config = dict(
    n_layer=24,
    vocab_size=2899,
    norm_place='pre',
    rope_fraction=1.0,
    tie_embeddings=True,
    init='orth',
    init_std_qkv=0.0358,
    init_std_up=0.0513,
    lr=0.00991,
    schedule='wsd',
    decay_shape='sqrt',
    batch_tokens=262144,
    doc_mask=True,
    train_tokens=580700000,
)
Each number is 128 + 24 x the weight over the matrix's rms, rounded and kept within 0 to 255. Layers, rows and columns count from 0.

# layer 18 MLP down, 256x512, rms 0.0513, rows 0-48, columns 0-63
[[134 151 132 110 120 122 128 137 144 170 173 136 125 101 147 108 119 141 131  97 142 154 104 117  69 134 121 106  76  93 180 100 146  93 123 130 122 152 132 162 164 143 123  86  93 104 141 164 145 110 119 106 148  85 125 125 130 121 135 139 115 149 142 118]
 [135 156 140 131 145  99 120 118 104 147  96 142 117 111  70 146  99 139 160 130 111 204 148 145 128 103  93 126 135 124 101 165 170 165 145 136 107 137 152 141 138 135 134  89 120 151 143 149 110 173 154 145 137 108 134 124  85 113 155 126 130 106  87 116]
 [138 147 117 173 150 118 152 115 118 149 142  93 121 102 110 111  76  95 156 142 146  89 120 119 105 110 111 131 157 113  89 127 134  98 166 163  93 150 171 113 146 102 149 124  81 106  69 132 151 154 135 157 117 126 112 168 126 171 150 106 132 154 115 122]
 [135  84 114 110 186 111 123 108 109 144 137 103  92 129 102 145 169 148 121 150 122 161 152 106 144 101 130 107 138 140 113  67 135 131 130 131 139 166 146 132  94 123 107 134 126 114 132 134 100 111 126 137 129 139  87 127 104 129 205 152 146 131 117 121]
 [116 115 119 110 163  88 148 154 119 135 142  97 137 113 117 156 134 119 146  73 134  83 159 148 112 143  93  83 114 136 158 132 141 149 131  98 143 128 153 139 141  80 126 175 137 133 113 164 111 115 131 139 158 118 136 144 122 136 121 127 121 112 158  79]
 [181 106 124  84 146 148 147  96 165 102 124 159 107  96 137  99 128 138 105 154 131 128 111  88 133 136 155 112 103 142 140 158 160 129  90 103 108  97  86 165 165 119 126 178 118 118 124 116 147 108 109  90 156  88 138 138 107 130 119 102 112 127 145 129]
 [153 122  94 133 127 169 145  97 123 105 112 105 171 118  95 167 163 174 138 128 111 116 146 130 117 180 146 125  81 118  96 125  87  93 115 138 110 153 172 126 131 124 114 112 110 150 155 126 123 106 128 157 148 126 174 121 123 128 152  93 114 135 145 138]
 [131 112 162 119 145 125 174 105 129 136 169 129 121 118 132 163  97 114 121 129 125 108 167 111 124 128 171  86 125 134 159 121 130 101 128 143 154 110 115 145 158 154 137 140 104 124 148 147 131 113 146 130 149 128 106 149 128 103 126 134  94 119 105 116]
 [105 114 117 117 106 121 127  73 114 154 123 158  73 112 168 149 143 167 155 108  83 117  68 124 111 127 115 112 137 149 147 146 146 190 102 103 105 131 129  91 134 142 139 129 138 148 111 112 130 124 105 109 130  62 112 108 167 108 154 132 130 129  86 116]
 [132 157 156 103 140 108 160 139 142 110 185 132 124 140 152 136 135 152 129 145 106 104 144 173 155 126 149 117  66 133 122 170 128 148 137 116 167 109 129 140 106 107 123 134 150 178 152 108 127 116 144 150 123 134 106 110 139 137 136 136 181 120 142 118]
 [ 86 109  97  93 171 112 147 100 156  77 145 173 145  87 126 100 119 102 121 126 120 135 163 137 105 108 140 109 143 137 130 168 131 151 109 108 134 148 132 151 114 149 130 146  83 123 123 150  89  79 128 119 146 131 138 111  87 162 152 153  97 119 124 106]
 [172 170 131 155 133 132 113 113  93 101  83 102  82 113 116 128 108 106 115 103 104 133 141 144 100 178 159 158  89  99 149 106 139 132  90 147  97 118  66 118 136 124 125 110 118 118  81 143  85 124  84 115 151 123  76  79  90 173 146 109 157 155 120 122]
 [164 119 151 119 155 153 136 119 157 136 120  91 136 164 129  98 137 113  87  67 108 147 105 164 159 108 101 113 170 166 118 125 153  82  76  97 132 111 176 126 118 114 149 150 137  84 139 160 175 115 174 105 131 107 132 135 100 172 118  89 103 122 169 105]
 [103 138 125 160 152 128 105 125  72 148  87 134 110 126 109 181 167 162 122 143 129 139 152 172 118 185 116 116 125 136  98 180 149 102 101 101 120 172  81 130 165 150 141 118  91 134 108 181 116 150 150 139 143 153 118 100 140 146 150 162 131 114 142  96]
 [130 130  91 143 101 159 143  90 164 124 116 155 136  59 170 127 128 129 106 159 120 150 113 174 140 122 103 133 160 117 114  86 109 133 119 155 170 142 123 137 151 112 137 109 141 142 117 143 109 130  93 136 164 152 173 118 147 142 135 123 119  85 126 110]
 [ 78 107 135 148 166  89 102 140  89 147 134 105 134 108  88  87 108 120 123 140 131 130 150 131  98 111 132 166 113 146  68 125 147  79 114 161 123 136 128 131 132 121 130  91 102 130 156 133 108 111 122 114 107 113 129  99 150 119 166 107 150 104 169 123]
 [158 141 135 130 128 116 107 149 103 149 135 159  97 138 115 139 143 135 162 155 114 178  93  83 139 148 126 109 154 140  89 136 132 125  94 128 127 171 131  73 120 128  76 114 156 113 123  90 131 134  82 122 157 169 109 111 124 142 119 145 104 104 139 128]
 [134 122 119 109 134 156  97 116 143 149 122 134 142 136 144  98 156 134 136 125 152 154 140  88 150 129 124 126 158 117 109 139 150 116 116 122 111 152 161  79 172 153 141 146  85  93 130 145 157 127 140 176 123 109 207 134 131  72 172 169 133 155 133 154]
 [102 142  90 121 168 130 111 137 102 121 129 133 156 167 139 126 158 132 176 147 162 169 137 139 109 123 152 148 116 123 138 119 143 101 134 115 109 111 129 177 107 152 137 143 116 115 106 145  78  79 141 128 169 137 155 126  98 129 152 148 152 108 149 157]
 [140  76 126 134 109 128 123 129 129 152 117 146 153  85  64 177 135 141 106 110 148 147 115 161 149 120  88 115 118  96 118 105 137 158 117 124 124 121 107 130 132 115 172 136 117 115 147 141 109 146 130  99 115 106 125 147 138 143 160  92 115 184 113 174]
 [116 171 120 141 122 113 135 148 129 155 132 154  95 114 143 157 130 129 120 149 147 126 168 173 134 181 147 108  99 109 115 164 107 152 130 137 154 151 157 128 132 127 137 182 107  74 105 129 111 162 128 107 127 149 171 165  90 109 136 101  88 122 146 124]
 [128 140 101 142 127 150 121 152 153 128 177 146 103 154 138 128 176 109 156 109 124 165 117 103 113 122 128 157 103 104 139 109 100 121 142 112 139 151 123 109 144 192 113 151 129 150 133 133 137 139 133  72 122  79 105 111 120 136 121 127 154 105 142 152]
 [ 94 113 146 116 135 159 150 131 127  74 109 130 179 153  92  65 102 124 104 100 138  80 117 109 103 157 130 152  87 144  91 148 159 124 148 152 141 138 115 113 126  94 122 138 149 127 138 110 115 163 119 131 120 153 152 126 132 124 161  76 140  88 134 118]
 [167 154 111 108 112 120 131 103 141 127 168 112 136 111 148 106 126 126 135 107 121 118 146 106 108 125 123 138  77  79 111 158 111  78 106 126 119 101 140 157 113 156 110 121 144 127 119 127  83 153 139 113 160 122 141 107 144 120 149 130 119 121 172  98]
 [128 146 137 136 142 130  87 121 131  99 102 140 121 120 109 118 117 117 138 162  90 130 147 112 139 154 116 109 133 148 141 146 136 136 163 160 158 130 105 110 144 143 135 130 155 120 139 143 158 119 126 113 108 137  84 160 101 122 163 107 174 128 166 135]
 [122 135 120 172 115 163 133  75 133 131 128 144  81 124 159 131 135 140 134 118 134 119 107 109  94 113 147 147 145 120 104  85 137 112 166 158 114 110 152 115 106 101 142 123 125 104 148 132 108 118 124 145 122 155 144 116 137 141 125 135 111 122 157 140]
 [129 154 121 108 133 144 160  83 100 131 142 147 148  98 148 139 136 126 144 147 150 159 155 132 167 142 156  87 112  93 160 140 175 155  72 119 113 131 123  84 116  91 133 146  80 131 109 101 128 121 137 102  91 115 128 105 115 125 111 146 148 161 120 116]
 [184 131 120  96 149  68 151 120 104  98 130 150 122 175  98 114 153 174 172  74 159 118  91 121 172 147  99 108 152 128 130 182  76 138  86 117 104 127  98  63 124 111 103 137 181 129 129 163 145 126 110 164 148 150  99 134 116  93 139 154 182 173 164 109]
 [140 133 175 101 115 134 169 130 136 130 108 122 114  98 182 157 180 154 116 145  94  96  85 124 146 136 110 140  79 127 138 113 115  96 107 153 107 155 153 136 143 137  89 106 136 142 143 120 135 120 154 156  94 141 135 128 110 118 129 106 122 161 124 105]
 [149 139 135 105  94 128 128 126 120 146 153 124 125 138 157  91  98 168 130 134 142 147 140  74 135 142  83 102 127 166 106 141 121 114 138 129 112 142 160 135 111 152 132 128 104 103 149 188 116  97 130 167 127  98 160 138  96 112 105 151 114 156  81 114]
 [126 117 114 106 146 145 107 125 116 143 121 118 125 132 128 132 113 112 131 113 106 111 140 108 148 137 102 174  95 105 163 130 134 102 115 164 111 127 140 140 136 118 162 130  48 144  99 132 116 119 157 107 136 141  56 110 189 104 124 138 127 115 120 128]
 [140 133 151 120 161 104 120  83 104 119 167 142 146 173 126 137 149 123 157 112 146 103 141 110  91 112 104 112 154  70 167 132 125 159  90 165  98 124 149 141 134 122 196 103  98 143 104 174  98 118 128 123 119 131 144 156 126 151 116 116  88 121 130 114]
 [105 134 142 110 166 140 150 133 114 139 158 160 130 121 114 120  91 128 144 105 127 151 125  98  83 129 133  78 109 123 118 101 158 153 118 153 135 136  90 138 152 144 158 126 166 104 135 131 118 115 110  89 124 132 150 152 130 134 138 115 151 146 167 135]
 [110 110 127 106  97 144 143 112  75 111 119 142 164 165 142 142 137 114 110 116 167 174 107 132 135 117 130 174 119 133 110 101 130 142 137 160 112 105  82 163 144 121 132  86 140 126 133 150 133 145 113 121 125 115 163 118 129  92 144 111 121  95 140 118]
 [109  91 146 168 108 101 139 100 155 153 106  96 131  83 158 125 118 146 125 129 109  86  80  86 126 135 146 140 111 154 151 212 135  97 104 157 145 137 106 143 138 163 133 114  88 124 158 100 110  92  75 110  79 123 101 116 115 137 161 128 157 146 160 131]
 [118 110 108 168 110 147  97 103 170 160 164 148 124 120  90 136  92 151 123 110 168 145 116 133 122 119 114  89  99  80 163 136 121  92 138 174 124 123 160 110 142 148 121  76 126 146 124 115 106 153 112 146 143 106 154 145 128 125 128 101  89 135 109 129]
 [112 147 123 133 121 128 148 104 124 186  76 136 135 170 101 122 128 117 151 131  99 131  97 141 166  79 106 134 147 108 118 137 123 109 105 125 152 121  81 164 116  98  77 116 121 173 142 137 133 142 121 131 136 132 128 118 142 103 125 166 127 154 128 104]
 [136 114 119  98 127 154 102 114 173 125 187 126 158 121 120 124 115 140  93 120 143  90 112 115 116 159 118 134 120 161 110 161 132 114 157 103 157 123 141 169 129 100 102 127  81  89 107 143 146 101 118 146  83 142 142 129 146 147 103 119 126 113  99 152]
 [123  97 131 164 126 138 109 140 137 166 166 116 126 106 121 128 139 126 151 110 157  91  91 125 132 145 144 122 172 136 178 175 102 114 127 113 159 101 127 134 186 166  92 157 151 146  99 119 152 130 140 114 108 139 136 120 114 143 114 157  87 107  90 175]
 [170 151 132 177 144 159 154 113 163  94 114 132  76  93 128 118 131 110 156 117 121 122 101 112 159 122 143 127  81  95 100 140 157 110 120 147 105 156 132 151 149 147 153 123 122  92  91 122 114 143 125 159  90 122 164 123 140 152 126 117 129 111 134 140]
 [177  85  98 157 152 189 113 120 158  87 155 115 129 152 130  91 129 129 134 100 110 170 132  97 213 135 107 144 129 105 117 137 128 121 161 137 135  87 137 121 166 135 141 139  93 114 136 135 151 120 123 153 113 164 138 103 124  75 126 128 114 145  98 116]
 [163 108 102 140 120 186 163 103 131 165 120 138 113 135 119 129 133 153 106 118 141 124 137 135 177 162 163 125 107 137 135 130  96  87 118 140 114 125 135 115 146 148 151 132  94 114 127 128 146 139 185 180 126 113  84 135 124 100 180  97 117  92  86 114]
 [ 61 149 140 131 111 169 152  91 103 132 159 150 134 120 112 128 158 100 135 129 118  88 142 136 112 197 109 176 109  85 104 136 130 128 135 113 156  94 124  90 153  88 139 151 110 123 110 109 127 127  95  92  79 133 156 184 139 118  98 134 113 137 136 150]
 [179  93  94 119 127 152 139 147 128 131  97 172 103 127 168 161 119 134 145 136 115 168 125 110 181 116  90 132 115 139 179 131 152 169 141 128 113 113 144 134 115 149 126 135 125 127 151 179 123  97 131 125  87 165 161 150  94 151 140 152 123 140 115 140]
 [111 137 109 101 111 157 124 129 143 167 135 127 135 144 106 119 104 119 132  69 133 146 143 151 130 150 113  98 153 101 115 113 137 134 134 141 145 130 129 161 102 159 130 187 149 142 124 125 139 133 112 201 140 115 158 148 133 111 131 121 138 130 116 171]
 [121 120 129 121  93 101 138 174 128 160 131  59 152 104 115 162 168  91 147  56 153 131  85 136 166 148 148 145 142 126  73 153 141 146 135  72  86 110 185 120 101 135 104 133 123 108 141  99 134 144 110  74 124 162 131 108 154 137 119 144 122 106 125  92]
 [144 129 132 161 131 148  90 127 145  99 107 150 118 102 122 133 108 137 119 115  85 142 147 126  97 115 146 103 132 134 129 141 132 116  99 151 106 131 169 153 139 134 110 166 101 147 117 104 122 122 186 140 121 171 131 135  68 120 120 146 119 145 149 100]
 [131 104 174 138 111 109 172 101 100  94 115 112 104 117 114 127 108 146 130  93 188 143 143 164 107 117  84 122 154 118 135 112 156 150 134 123 105 174  76 130 141 136 110  94 115 119 125 160 145 120 139 127 161  96 161 157 196 145 180 122 121 121 100 150]
 [ 92 185 110 106 123 147 117 118 167 103 150  98 123 135 158 105 113 110 171 155  82 119 130  87 115  92 102 127 149 125 135  86 133 143 155  99 162 145 134 124 134 133 161 125 111 128  99 117 124 109 146 107  85 124 120 163 159  92 149 108 111 123 145 110]]